Weights of a small GPT-style language model, trained from scratch on English Wikipedia.
Size: MLP 1280 squared ReLU, vocabulary 8192, 33.4M parameters.
Architecture: RMSNorm before each block, rotary positions, untied embeddings, normalized queries and keys, local attention windows, shifted keys, a norm inside the MLP, value embeddings, hashed n-gram embeddings, a smear gate, an embedding shortcut, learned residual scales, skips across layers, capped logits.
Each number is 200 + 30 x the weight over its row's rms, rounded and kept within 0 to 999. Layers, rows and columns count from 0. The size before them is the row's rms in percent of the matrix's.

# v: layer 3 attention value, 320x320, rms 0.0471, rows 163-191, columns 0-79
# o: layer 3 attention output (transposed), 320x320, rms 0.0481, rows 163-191, columns 0-79
# q: layer 3 attention query, 320x320, rms 0.0529, rows 192-205, columns 0-79
# k: layer 3 attention key, 320x320, rms 0.0509, rows 192-204, columns 0-79
v163,100,155,205,185,214,190,142,170,211,201,149,184,159,170,160,239,188,227,225,198,217,269,198,196,233,171,231,211,127,155,180,219,220,233,235,202,273,226,134,174,177,138,222,236,154,210,250,179,150,197,206,202,208,176,225,218,156,199,200,216,192,187,181,202,197,207,206,181,218,155,200,226,175,237,178,202,182,223,204,197,184
o163,098,243,191,166,209,177,174,195,219,177,192,227,241,203,249,203,175,163,199,193,228,224,141,178,194,259,162,205,226,174,173,170,195,184,136,165,120,221,187,192,250,239,141,169,198,272,198,247,229,183,176,197,208,236,220,209,173,156,200,218,206,275,191,228,194,219,229,225,172,164,160,168,205,200,238,158,215,227,146,184,202
v164,091,255,189,232,168,179,212,213,180,210,224,184,201,219,205,194,238,159,203,188,223,151,203,211,198,217,161,228,203,199,233,159,214,150,195,171,210,184,178,182,201,179,220,172,168,167,162,235,158,205,216,240,199,242,167,181,185,213,242,214,263,179,197,180,193,180,187,176,189,247,232,180,208,210,176,258,174,144,219,203,253
o164,087,238,135,195,190,211,197,209,262,227,166,170,207,186,192,201,175,192,200,228,246,146,230,188,180,189,174,174,176,288,209,176,232,261,145,184,223,167,219,180,182,165,223,205,176,211,199,134,202,178,210,195,235,140,166,172,234,195,224,216,184,165,158,180,214,194,159,195,202,206,172,227,206,177,214,165,197,238,197,244,212
v165,102,210,188,206,156,159,205,187,192,168,208,171,211,200,166,193,245,208,221,212,219,276,220,144,215,189,200,183,203,207,193,198,214,164,227,198,218,214,202,250,182,188,222,136,236,205,243,216,208,167,150,205,171,135,201,189,189,199,204,216,244,170,208,225,215,217,142,157,199,250,187,123,174,193,173,180,181,221,200,217,173
o165,095,185,193,184,193,176,182,195,148,225,167,222,197,218,206,237,160,182,190,186,183,217,190,198,182,252,178,275,239,191,179,154,161,186,184,208,174,251,206,181,206,229,173,194,226,164,187,219,190,221,219,250,186,187,194,199,215,213,194,231,211,222,187,182,217,183,179,206,178,191,187,176,199,264,195,219,215,223,194,159,179
v166,110,207,212,190,247,210,258,229,234,251,180,216,191,203,171,155,178,184,239,206,206,189,207,209,206,192,157,151,241,155,226,209,149,169,199,147,141,191,233,207,180,243,145,152,238,197,205,216,167,164,218,147,178,139,147,190,206,211,175,170,221,208,273,216,195,217,181,260,251,171,218,161,230,159,225,211,225,266,218,200,209
o166,105,170,262,171,232,172,191,240,224,149,172,233,243,158,184,166,194,206,152,190,216,189,238,222,205,202,237,196,171,191,198,220,187,195,271,312,219,255,145,140,223,199,166,199,209,181,164,194,201,235,143,256,233,256,221,270,186,239,184,182,207,178,216,160,209,216,201,172,178,227,243,223,199,178,210,160,182,188,205,223,220
v167,091,187,208,206,135,242,183,216,243,166,256,166,179,198,246,202,150,165,201,205,199,236,188,174,216,221,311,155,233,179,201,145,195,247,196,192,193,178,194,161,237,219,198,244,162,202,194,147,163,177,224,225,192,194,223,169,150,136,169,192,185,196,236,227,201,200,215,222,221,196,200,219,216,148,250,161,215,252,187,150,186
o167,092,190,249,194,222,181,202,204,186,156,190,202,251,148,199,212,223,212,184,222,248,254,192,220,184,210,187,228,265,136,262,249,235,167,206,214,199,191,259,221,203,190,222,249,208,210,252,222,197,261,163,147,186,204,209,233,226,238,171,191,179,198,162,195,224,167,206,181,206,223,235,194,214,214,180,199,207,153,240,240,195
v168,096,225,179,245,202,251,221,218,183,238,223,229,204,199,227,160,159,195,180,206,201,127,190,254,151,170,226,221,187,193,198,188,174,183,224,164,156,201,269,236,206,244,234,163,227,207,136,190,208,164,243,264,216,226,131,237,185,156,174,190,205,198,229,220,153,225,196,188,163,208,207,214,229,205,175,187,255,193,224,187,122
o168,100,200,179,172,209,234,192,247,156,182,233,172,185,229,190,179,242,197,232,168,186,207,213,196,204,214,186,179,255,164,223,218,226,203,204,232,242,215,153,230,207,158,185,222,219,212,212,224,229,216,167,208,136,206,205,231,157,178,172,120,191,257,198,210,267,243,200,169,241,235,238,226,186,171,160,216,172,242,225,198,222
v169,097,234,204,179,221,188,194,137,194,243,165,154,221,192,169,166,131,210,186,205,152,221,231,208,256,174,94,198,209,229,200,243,204,209,210,195,203,193,209,221,171,201,198,142,225,219,154,190,214,180,138,146,194,220,197,177,219,179,185,207,202,184,231,165,158,208,161,305,203,171,206,174,179,212,203,201,173,180,200,184,224
o169,097,172,234,172,185,189,187,195,265,198,176,274,216,224,201,181,171,155,222,118,230,117,159,229,151,193,216,177,119,187,126,194,161,202,240,194,202,228,203,160,205,165,155,216,213,258,200,196,230,187,187,257,221,198,156,198,178,192,191,210,205,216,229,191,189,195,202,163,155,228,148,206,198,179,164,210,202,217,192,153,202
v170,111,229,225,197,144,169,256,223,159,190,214,195,214,192,142,212,161,241,248,205,173,260,207,195,182,211,172,195,190,211,204,177,225,181,198,187,196,186,147,176,193,209,145,175,266,205,170,190,185,235,153,252,147,151,192,198,192,156,231,238,242,218,212,155,165,213,137,242,178,217,216,149,175,207,195,206,151,248,218,202,219
o170,112,217,167,225,212,206,127,199,248,218,169,203,215,241,185,256,147,156,136,173,210,113,224,163,179,220,183,236,151,189,148,189,188,236,182,179,169,192,228,179,173,189,196,194,224,198,184,200,198,186,211,240,200,196,192,168,235,199,220,186,192,165,169,187,222,156,200,176,182,220,190,249,193,216,241,192,170,204,178,242,168
v171,113,218,227,175,146,188,214,169,154,195,209,175,227,191,196,202,195,252,198,208,207,272,202,204,219,234,216,203,191,221,196,210,215,179,203,235,226,195,174,168,182,225,212,217,206,182,212,206,154,257,192,212,192,208,178,109,213,215,248,208,188,183,192,216,217,216,173,233,130,220,213,191,180,201,200,184,140,226,212,231,219
o171,115,218,214,204,224,217,155,168,228,213,192,219,207,239,186,272,139,169,179,166,180,168,192,189,206,239,180,235,169,194,210,184,203,234,163,140,170,167,283,203,175,167,162,177,213,206,179,190,174,190,219,171,188,160,214,148,256,223,199,210,181,181,188,209,264,165,203,196,236,233,170,179,226,249,231,221,172,200,186,157,180
v172,084,211,203,241,165,203,213,222,207,183,260,160,192,229,228,180,227,165,224,235,178,151,217,182,192,191,162,183,243,213,173,145,198,245,192,118,193,206,233,203,225,245,195,182,239,177,169,223,235,120,210,144,171,244,208,139,241,170,228,166,243,237,189,197,246,186,199,205,257,236,200,211,223,180,221,209,147,193,213,156,188
o172,088,174,217,237,175,243,244,193,179,186,169,169,236,183,199,172,223,249,165,181,198,200,208,248,220,163,167,196,199,253,255,205,213,173,204,210,259,212,235,258,188,207,211,235,200,169,211,203,209,248,174,189,223,130,176,218,226,226,176,176,165,162,217,155,199,190,210,171,221,238,240,200,190,204,169,183,203,180,210,221,225
v173,102,155,178,191,175,251,199,197,205,236,200,196,153,178,268,227,143,173,198,228,218,216,191,237,235,150,237,192,189,194,185,253,172,258,191,192,247,210,251,179,219,215,210,260,184,212,222,202,139,217,188,230,228,221,166,217,169,160,214,202,180,196,213,199,194,171,219,259,225,150,173,197,166,173,186,202,240,219,226,211,249
o173,099,185,226,145,286,199,190,206,200,142,195,194,225,164,187,224,215,227,168,216,235,228,140,182,198,213,190,203,244,100,185,211,266,183,190,218,172,179,206,191,233,238,180,216,191,274,199,212,198,223,181,180,180,225,255,184,201,228,162,126,178,211,201,194,231,194,178,164,237,196,233,230,197,197,210,195,201,204,168,192,210
v174,127,207,192,197,220,229,234,251,218,171,175,228,180,187,181,231,184,179,223,197,180,201,207,189,199,179,251,171,231,148,238,166,189,265,233,182,215,194,189,179,208,192,222,269,223,197,137,167,233,184,162,206,218,199,157,213,144,163,233,210,257,197,176,221,213,215,187,234,166,247,186,225,211,193,235,176,172,180,214,153,177
o174,125,193,214,183,210,173,235,204,211,214,216,172,160,188,162,155,159,194,179,189,226,277,190,229,195,208,159,199,190,237,208,240,218,217,202,253,205,171,262,185,250,187,222,235,193,214,209,207,202,192,233,199,195,215,208,112,249,180,228,206,191,140,179,205,204,180,185,185,267,167,171,222,181,184,173,191,211,200,197,231,188
v175,100,243,187,193,210,194,216,177,198,163,209,175,195,197,143,211,247,205,214,213,196,311,203,181,197,215,188,200,191,200,233,171,214,224,204,201,200,178,143,220,217,205,177,213,251,179,192,246,185,178,192,179,189,173,258,172,217,215,211,224,229,246,159,133,174,174,249,180,219,205,162,210,160,228,173,216,223,165,198,217,196
o175,101,177,175,227,170,187,195,164,220,216,191,245,244,222,244,209,213,199,272,222,236,154,194,190,234,173,157,227,155,235,158,181,168,193,136,140,174,197,239,230,157,218,215,152,180,188,217,221,236,175,208,213,186,173,187,218,165,185,181,263,243,145,154,194,176,161,203,201,174,203,171,202,189,235,171,219,195,178,163,187,198
v176,086,252,197,218,192,157,285,181,212,218,231,192,176,226,236,207,247,185,182,176,235,111,188,213,161,224,217,234,213,254,255,176,182,151,205,211,178,173,154,231,212,211,198,183,223,181,167,253,189,189,228,217,221,239,213,219,241,199,246,207,210,186,236,236,222,182,152,221,225,192,189,203,228,159,194,220,226,182,211,206,203
o176,087,174,174,184,221,192,228,224,201,198,176,199,200,169,205,226,222,195,154,265,207,180,251,190,197,165,195,201,214,242,235,197,243,233,175,235,234,223,217,209,170,185,212,193,171,169,218,127,192,211,219,178,225,163,180,220,187,218,194,193,181,158,154,149,232,221,150,202,203,244,219,196,205,199,200,189,186,215,186,197,212
v177,080,172,160,225,199,261,225,236,212,230,162,206,145,176,183,205,130,161,237,222,243,128,199,170,231,119,237,153,205,182,209,196,197,204,206,189,233,230,272,196,200,202,189,169,236,210,163,163,151,169,219,227,158,189,212,227,163,172,194,199,260,187,259,236,208,221,152,228,181,193,215,214,240,173,205,229,198,208,191,162,167
o177,082,201,215,161,236,178,201,250,185,162,176,189,242,178,212,167,196,202,187,172,233,223,204,238,192,210,184,170,234,188,195,214,217,169,222,268,203,214,164,147,249,204,183,226,208,277,202,233,216,213,130,202,203,222,209,238,191,217,183,131,157,247,220,184,228,217,214,172,207,182,186,225,165,157,187,181,196,203,175,221,218
v178,105,155,181,203,200,218,207,220,207,204,179,173,220,205,193,209,219,206,201,213,242,184,189,136,202,190,254,165,165,218,195,242,229,153,162,225,182,196,198,213,214,214,164,175,219,193,279,152,212,234,211,181,198,139,201,209,199,235,197,202,164,188,241,225,192,193,162,185,154,152,190,192,177,188,156,199,189,218,231,247,217
o178,107,186,220,161,254,179,158,209,156,190,211,218,177,154,210,198,213,243,248,221,159,203,221,195,210,222,257,268,196,129,174,182,179,166,233,197,189,213,171,175,166,238,199,198,255,232,171,229,186,204,189,220,200,209,244,224,220,225,138,144,201,237,205,183,175,220,227,185,189,200,242,219,190,210,239,207,149,187,203,157,183
v179,086,202,167,230,191,200,230,253,229,253,201,205,171,231,184,235,198,144,208,175,254,134,226,225,188,205,221,221,210,189,224,163,189,159,243,157,224,210,222,198,190,177,194,155,201,204,188,165,133,208,237,217,162,198,135,219,169,153,178,216,281,174,232,254,193,222,143,226,200,169,260,205,234,203,236,218,178,220,209,178,218
o179,090,222,130,204,204,173,251,249,197,176,188,139,206,205,193,182,166,205,129,184,164,225,244,197,213,221,190,154,261,266,244,179,241,204,197,221,223,239,170,187,203,193,188,229,229,217,173,199,236,225,154,165,196,220,170,217,208,218,232,179,152,234,184,184,256,228,189,200,220,212,159,232,222,164,189,148,210,234,210,228,235
v180,096,256,219,229,146,137,204,173,192,190,264,188,176,214,242,200,264,195,198,236,231,194,196,190,195,189,224,200,221,197,235,147,253,125,213,241,199,202,170,198,220,196,177,200,180,205,180,217,220,183,207,223,199,209,253,239,222,199,247,254,208,230,196,204,248,195,211,187,185,254,217,176,205,187,154,210,157,178,186,231,183
o180,096,214,133,209,184,178,194,189,182,258,180,180,183,209,187,228,188,173,235,265,200,168,183,173,200,213,191,214,218,247,195,155,189,262,138,149,189,188,276,228,178,175,209,208,146,173,249,102,192,232,261,222,189,146,196,139,197,167,224,223,190,132,153,212,220,194,186,235,206,213,198,197,162,196,242,187,194,231,177,227,146
v181,108,189,228,190,164,159,182,183,178,226,190,191,219,197,189,182,253,251,179,230,176,170,201,196,178,251,155,199,186,249,192,221,177,189,153,230,161,184,205,238,213,219,189,192,226,193,224,175,237,260,208,160,154,216,243,202,245,209,197,185,180,196,222,233,239,209,198,246,142,216,199,238,157,230,188,191,199,224,186,234,181
o181,108,170,191,236,168,206,197,197,200,215,220,202,189,182,182,241,239,178,237,226,93,152,237,208,221,173,259,191,180,196,176,158,190,212,227,161,196,224,189,206,147,190,188,210,231,191,190,203,201,163,243,195,205,178,236,179,184,225,237,219,204,211,238,215,180,181,212,160,230,239,200,185,196,202,184,253,199,216,218,164,180
v182,119,245,215,181,141,169,195,190,170,215,236,154,213,214,143,196,221,231,224,217,211,199,214,187,149,235,197,180,228,239,232,176,208,147,144,226,214,171,134,196,193,192,179,187,257,184,166,159,197,242,224,142,119,237,201,172,249,215,211,205,220,175,197,235,213,208,162,214,179,192,237,185,189,193,182,182,145,246,201,190,183
o182,121,200,178,273,165,233,203,157,213,227,181,213,210,205,197,261,178,203,160,192,117,132,288,233,213,198,165,223,143,255,180,174,156,260,187,161,197,216,244,213,141,192,233,215,231,184,190,206,165,200,233,220,216,150,178,173,228,231,232,245,171,192,183,209,231,140,202,174,192,245,161,201,227,217,207,242,170,197,204,169,187
v183,111,169,192,185,172,228,142,186,182,207,176,178,150,162,166,196,215,214,225,219,243,225,210,161,254,156,230,199,152,147,185,228,250,191,166,234,241,228,166,203,175,157,164,168,193,190,267,145,185,187,220,225,156,183,264,211,124,184,196,216,186,161,233,238,197,210,151,194,184,104,202,186,176,198,157,209,179,207,230,188,191
o183,091,221,196,175,236,185,148,206,227,155,175,227,227,151,235,193,179,183,180,226,182,203,182,241,197,243,183,220,197,126,127,145,177,203,178,185,161,234,145,158,211,250,179,212,222,310,207,230,216,202,195,216,211,206,221,207,186,224,199,184,163,264,193,205,225,174,198,187,168,199,164,174,196,163,226,181,211,240,169,194,183
v184,108,190,215,204,237,196,240,182,197,250,148,210,213,184,165,218,226,190,225,209,226,264,216,235,191,233,167,239,182,187,209,222,186,181,231,210,153,196,183,201,167,193,178,188,220,202,169,190,162,268,176,163,251,154,144,261,206,207,186,212,168,213,274,198,166,215,197,256,195,174,184,180,232,225,188,188,232,256,213,217,183
o184,108,167,212,154,223,151,175,194,218,200,204,259,233,260,204,200,188,175,191,186,193,189,265,175,180,218,223,211,162,195,171,202,175,216,238,219,190,235,181,173,185,184,182,192,219,210,160,209,235,144,216,226,173,273,216,212,158,162,217,200,214,192,174,217,209,242,206,181,180,202,192,214,218,202,231,179,148,230,200,142,206
v185,094,218,192,201,205,246,198,226,227,230,167,198,185,173,197,216,157,173,233,194,217,175,220,191,237,166,234,214,212,162,173,242,159,186,239,145,223,216,184,174,184,220,205,186,187,181,278,214,138,182,280,191,158,210,172,208,166,173,194,171,192,142,231,228,198,207,219,189,227,173,194,223,216,176,220,201,194,182,181,189,242
o185,087,218,246,169,232,200,180,248,215,147,193,218,249,151,229,138,224,229,169,200,227,221,241,217,197,230,182,186,223,194,233,200,214,174,192,255,182,221,149,151,251,241,189,179,239,254,157,201,214,220,126,164,229,213,212,247,230,237,175,168,196,247,230,182,239,229,200,207,202,171,212,205,193,175,228,172,201,204,202,231,236
v186,105,262,145,180,211,245,199,178,222,187,188,175,217,212,192,242,228,213,161,189,205,276,194,152,189,257,206,185,198,203,256,237,202,197,176,235,196,145,143,186,211,198,193,157,246,178,222,207,167,167,211,161,142,242,206,129,262,211,222,214,161,201,238,211,158,200,242,262,185,213,216,230,221,210,148,247,211,177,222,192,244
o186,109,155,217,160,212,195,193,165,245,230,210,244,207,222,206,217,198,199,296,200,208,184,226,223,195,179,209,233,157,234,145,157,201,190,187,164,224,191,261,192,168,226,216,195,216,250,223,190,206,207,230,184,198,178,211,201,195,211,179,214,221,200,141,180,221,181,194,152,226,237,164,217,182,180,177,235,188,178,168,236,233
v187,098,166,207,191,235,231,145,199,201,193,185,224,213,193,189,167,149,196,198,200,179,205,189,178,229,165,189,232,162,146,209,202,197,216,158,227,254,227,224,235,205,222,245,209,154,197,283,212,217,127,202,231,240,203,229,211,183,228,182,187,151,173,171,201,173,198,246,181,222,155,173,236,163,219,165,201,217,175,188,243,188
o187,104,210,228,196,201,232,129,219,227,167,187,216,185,125,213,182,216,219,260,221,243,207,153,210,173,233,215,187,195,127,155,181,187,202,206,216,155,191,97,153,238,208,179,174,206,227,184,213,214,190,178,214,197,214,228,247,178,190,152,189,273,235,266,197,190,198,195,181,147,202,249,177,178,171,200,200,219,211,209,187,182
v188,086,168,169,186,165,229,216,262,244,240,242,216,208,219,256,173,149,161,215,186,240,109,191,194,212,151,226,208,216,159,204,177,171,141,167,191,194,213,241,228,209,221,238,150,239,222,203,183,160,194,254,226,193,237,139,233,182,196,201,187,219,143,228,216,181,182,160,216,200,182,205,182,197,211,152,189,221,243,202,168,214
o188,088,201,208,165,235,209,219,245,201,152,166,188,214,137,179,177,207,241,155,200,178,210,237,186,172,233,180,190,275,178,208,185,222,200,219,251,196,216,140,156,227,229,189,236,211,234,211,217,201,225,147,181,180,189,226,235,178,243,165,147,184,277,236,189,244,251,206,148,237,234,224,247,205,162,170,186,178,207,190,187,228
v189,094,190,174,211,151,204,257,245,217,192,218,200,158,222,187,211,209,208,212,202,259,86,172,203,138,212,281,180,204,182,214,144,205,159,187,222,210,202,176,217,231,204,203,193,273,212,203,236,194,221,255,196,138,218,192,224,183,139,231,245,241,198,226,228,202,208,165,163,166,210,203,202,215,203,201,201,215,225,204,217,183
o189,101,177,133,171,246,171,256,255,136,203,199,138,197,176,215,222,249,199,184,204,138,212,200,185,224,196,161,223,288,160,196,169,221,200,177,194,215,177,199,214,185,245,189,205,207,196,198,227,207,226,187,148,171,184,224,221,221,232,169,151,141,234,170,194,224,199,214,202,251,242,199,229,173,173,178,210,179,215,169,231,208
v190,101,168,187,168,190,173,169,186,176,213,178,193,196,199,132,197,273,217,202,199,237,195,190,197,182,209,224,217,192,188,211,217,240,170,179,218,244,194,156,214,187,155,200,183,204,192,244,143,194,228,225,166,180,187,253,181,179,222,181,192,196,193,219,228,181,185,178,190,155,179,211,228,203,191,202,196,189,222,188,218,131
o190,097,223,190,225,162,190,207,172,158,211,219,216,180,222,206,267,162,173,199,153,118,236,236,233,205,252,180,241,211,181,216,145,138,211,204,144,199,249,192,207,168,209,196,202,260,210,202,278,184,173,262,182,204,202,207,170,203,216,210,219,197,265,209,250,203,219,219,184,221,203,157,192,204,209,183,221,193,231,207,113,193
v191,092,170,177,216,171,186,186,238,195,217,212,212,179,213,232,242,240,198,179,206,222,104,155,181,184,202,247,154,212,185,209,151,184,172,184,224,190,190,220,201,230,242,185,255,216,207,228,218,253,190,228,166,161,222,220,222,182,180,242,200,183,196,196,255,224,174,201,197,184,180,184,195,180,174,220,208,192,207,218,183,239
o191,094,171,176,196,220,178,224,235,184,177,199,150,183,85,177,220,252,201,188,277,157,247,197,204,201,187,241,226,269,163,197,156,252,214,186,226,212,173,187,193,192,252,226,228,193,209,233,193,194,245,199,168,210,195,238,172,202,228,184,162,155,195,221,156,210,224,178,176,256,243,236,199,176,164,213,180,228,204,182,229,189
q192,059,226,190,246,183,180,228,177,203,197,220,188,190,236,203,194,214,271,219,186,209,193,201,220,186,170,248,140,182,216,177,193,170,197,154,219,182,213,205,235,219,171,243,241,197,222,138,158,180,186,198,151,170,194,128,225,156,256,253,212,156,158,218,199,171,200,192,209,210,185,147,159,210,229,208,174,203,156,194,187,278
k192,089,226,219,200,203,197,224,221,191,228,173,166,157,238,186,202,179,229,268,201,202,227,218,169,220,199,205,251,183,187,212,213,178,216,188,206,213,182,202,171,194,213,150,183,194,185,205,124,185,198,246,274,215,153,144,151,249,190,120,228,224,194,213,116,170,176,205,200,187,228,237,199,198,243,186,216,134,163,234,167,122
q193,062,204,224,191,238,200,213,248,160,225,154,186,117,210,198,200,165,160,180,175,208,227,166,175,193,236,151,182,169,198,244,210,202,222,186,232,198,156,208,162,199,208,142,193,235,172,194,249,193,228,231,172,233,201,157,230,247,154,151,194,194,208,202,253,207,147,166,201,189,230,237,164,197,223,223,200,225,185,198,159,175
k193,096,257,161,233,183,227,263,227,208,243,178,143,151,217,188,241,200,222,237,207,180,203,182,204,218,182,241,236,193,160,244,200,116,191,247,196,238,199,217,212,188,206,180,190,209,196,177,220,221,190,196,246,171,226,158,250,225,209,184,205,255,187,229,163,167,194,198,224,225,185,180,241,197,255,191,221,184,209,227,149,195
q194,089,170,201,151,241,162,228,218,178,186,151,204,213,231,201,263,245,222,165,178,184,232,168,205,184,199,164,219,226,186,182,238,190,216,174,167,185,155,195,216,214,180,160,262,215,207,215,240,226,207,182,204,264,237,224,193,209,155,136,197,193,226,181,180,165,245,176,201,187,201,180,193,183,221,201,248,181,217,151,172,186
k194,075,218,195,203,231,212,197,183,188,222,201,193,199,214,215,236,176,241,248,232,236,168,172,195,204,224,248,228,164,219,173,216,175,211,225,211,214,204,235,188,216,206,199,155,202,227,156,154,224,229,182,254,149,204,155,238,205,154,229,161,236,205,224,171,242,191,227,274,173,160,196,209,183,254,157,158,183,203,177,197,189
q195,086,214,174,238,117,247,221,164,235,202,232,217,201,167,210,219,201,192,228,207,170,199,234,143,252,135,224,226,170,237,172,191,210,199,216,191,231,218,247,248,162,196,238,210,215,201,224,180,153,179,161,226,182,174,219,233,155,245,268,221,212,178,263,193,170,192,183,191,186,156,176,217,202,166,180,219,210,246,210,252,247
k195,066,140,217,220,230,210,130,124,212,240,228,193,217,140,196,162,183,194,159,208,200,232,228,207,168,225,211,145,213,212,171,209,208,194,180,217,242,152,178,185,207,208,195,210,224,234,200,242,156,185,203,182,219,168,220,168,190,236,208,194,133,198,203,194,155,226,203,234,155,220,184,162,210,209,244,176,254,187,231,230,197
q196,076,191,227,226,158,237,181,168,231,184,252,231,148,171,240,164,184,178,263,199,158,217,210,207,189,155,219,174,180,209,167,213,122,223,220,161,181,242,193,188,180,195,233,189,214,221,195,216,108,178,211,209,203,204,179,202,241,183,224,208,197,197,210,227,113,168,237,156,190,186,162,167,254,187,205,194,192,185,220,261,245
k196,078,212,216,198,183,218,137,230,204,222,178,229,195,164,227,195,178,118,175,208,207,195,245,238,165,206,152,204,236,221,165,179,190,220,197,186,227,176,197,136,190,179,197,234,170,169,173,128,187,186,234,197,165,176,200,173,185,226,214,227,181,203,222,198,230,217,174,167,156,211,191,212,229,195,269,188,233,217,228,241,164
q197,086,186,172,146,234,158,247,267,155,221,151,162,221,191,213,174,187,211,192,183,234,186,211,210,179,185,199,147,232,188,210,234,237,157,151,201,213,164,202,213,255,149,213,183,220,204,222,223,210,206,246,197,191,220,171,194,186,171,167,173,223,249,212,216,182,212,175,218,224,199,199,201,145,242,211,222,175,169,177,228,198
k197,085,225,190,227,149,186,234,178,190,217,192,164,179,198,206,209,198,215,171,229,189,211,211,219,193,204,229,196,220,193,224,183,178,235,230,210,219,137,184,168,206,216,184,219,195,151,219,194,145,260,227,208,223,275,134,191,200,191,164,233,166,217,218,184,204,183,180,242,169,212,215,251,160,188,262,204,136,203,175,185,215
q198,081,143,194,146,174,213,176,259,191,260,165,243,241,204,212,232,170,156,195,201,225,128,233,186,227,177,159,234,223,195,243,201,203,172,172,216,233,200,191,240,167,184,217,210,222,170,211,210,233,198,210,155,176,238,178,184,208,211,196,178,194,200,237,165,226,178,165,232,181,208,194,172,160,188,247,149,191,190,196,223,212
k198,061,191,217,134,152,188,191,183,228,145,208,197,215,176,190,201,207,192,212,216,151,224,183,167,171,183,190,177,198,231,192,226,201,220,179,218,197,219,166,262,192,200,178,247,173,186,223,178,162,223,185,190,207,170,208,183,194,224,180,166,167,215,180,263,211,153,205,223,234,154,238,181,159,187,222,208,190,244,210,212,221
q199,082,200,186,170,218,206,231,239,182,263,168,193,205,178,175,194,139,200,168,221,226,145,217,167,212,180,144,202,169,190,229,219,198,181,153,194,187,213,203,207,174,168,202,168,205,201,186,251,234,183,189,161,209,222,168,182,185,234,182,179,181,132,139,178,233,155,172,212,168,248,195,148,176,165,210,148,171,235,178,212,240
k199,062,232,177,175,175,178,195,200,203,191,218,187,200,211,184,209,160,197,177,230,121,210,195,206,230,201,181,217,185,241,209,241,175,212,206,213,169,196,224,209,187,188,150,219,209,272,211,213,218,208,205,180,220,216,172,143,229,194,203,182,191,185,177,254,268,123,150,206,236,173,150,181,146,167,204,221,181,209,211,156,211
q200,081,180,248,177,233,145,223,154,146,203,203,159,198,251,205,234,188,162,181,172,188,262,158,200,173,220,176,190,238,207,216,240,210,199,158,173,233,156,213,217,241,189,217,180,224,213,172,173,197,191,206,152,212,211,201,196,220,194,177,146,201,246,205,159,208,194,200,214,222,232,234,213,154,253,215,231,186,250,146,207,208
k200,089,153,185,210,209,229,224,193,191,231,188,252,173,227,219,195,208,201,219,219,219,182,226,200,227,203,199,236,168,134,216,259,169,214,232,184,198,221,197,182,186,193,174,158,209,193,220,205,180,160,175,243,182,225,176,196,181,136,206,221,237,169,274,134,162,207,214,216,135,200,173,238,249,233,155,192,197,201,223,171,173
q201,082,178,212,188,175,203,212,206,149,262,196,225,176,229,178,209,183,196,192,114,237,190,155,163,224,233,174,197,243,227,219,226,198,169,192,195,195,173,249,221,207,187,144,151,230,148,187,187,182,207,201,257,165,199,167,196,238,194,192,182,201,207,274,200,234,217,169,203,193,213,233,196,147,246,218,236,142,211,138,230,212
k201,104,200,159,231,190,214,250,233,196,280,125,208,148,183,212,213,214,237,210,219,248,178,203,212,238,195,215,215,164,140,197,212,173,213,227,176,226,191,198,208,182,210,206,176,182,202,214,217,173,186,222,249,152,251,141,216,171,137,178,226,257,180,249,178,166,219,216,205,159,181,179,237,228,227,163,229,179,177,201,176,148
q202,073,216,194,240,168,187,128,168,220,189,269,205,199,219,214,204,243,175,253,208,171,190,192,194,221,247,210,207,221,213,226,187,173,190,233,246,203,232,179,172,227,183,184,171,227,200,178,216,186,176,190,251,178,164,221,222,259,234,243,212,201,219,192,216,174,209,218,189,184,245,202,256,224,202,195,228,252,197,163,189,149
k202,071,210,185,174,188,256,208,238,234,209,187,202,212,240,246,218,162,228,233,185,216,184,179,217,133,203,221,216,210,206,237,236,193,180,179,191,200,145,197,151,204,170,122,207,184,222,213,174,194,205,200,252,204,230,208,230,202,202,154,160,211,178,195,180,190,234,236,206,221,195,247,225,181,179,192,226,254,198,235,178,183
q203,100,264,207,206,231,200,153,189,255,153,213,176,214,190,252,145,251,169,180,251,187,198,224,179,179,204,196,195,202,207,193,130,226,216,187,177,187,205,166,138,170,190,208,231,226,231,217,221,208,158,192,194,243,187,192,234,194,179,218,204,184,219,143,235,177,189,290,205,238,232,181,208,211,156,191,194,283,212,233,166,190
k203,125,233,240,177,232,178,186,171,210,158,254,201,237,225,205,161,234,199,203,161,178,222,196,194,165,276,190,134,234,261,201,175,227,201,170,212,170,189,197,210,256,203,200,239,193,193,180,207,213,232,169,129,240,131,236,179,193,220,212,179,172,268,157,224,267,237,186,183,264,202,215,144,153,191,228,225,208,259,174,222,213
q204,089,238,180,187,226,190,208,238,225,220,175,158,148,186,230,189,168,205,170,232,236,186,238,177,206,196,151,185,171,181,187,207,221,219,176,163,223,177,153,174,176,177,207,185,178,213,209,261,184,137,227,140,202,210,177,142,180,230,171,230,187,203,165,208,211,160,218,177,169,272,192,162,223,196,182,187,236,179,223,223,224
k204,077,186,181,280,196,222,215,234,215,212,224,200,198,144,182,184,165,222,186,255,226,193,201,195,210,161,204,169,180,195,175,197,169,200,251,140,192,239,230,179,145,216,205,199,286,239,277,299,152,174,209,190,202,197,190,202,160,179,216,187,207,160,238,180,202,108,175,159,214,175,174,151,214,164,151,228,253,239,194,260,162
q205,108,236,170,206,182,174,206,248,184,181,196,160,211,172,215,220,220,192,167,224,192,210,268,155,229,170,172,191,217,231,149,185,240,170,160,117,222,214,196,191,183,206,220,179,166,205,205,252,235,162,179,139,209,228,164,172,131,203,209,229,174,179,193,182,218,140,169,181,191,242,164,162,180,209,231,165,191,243,208,240,245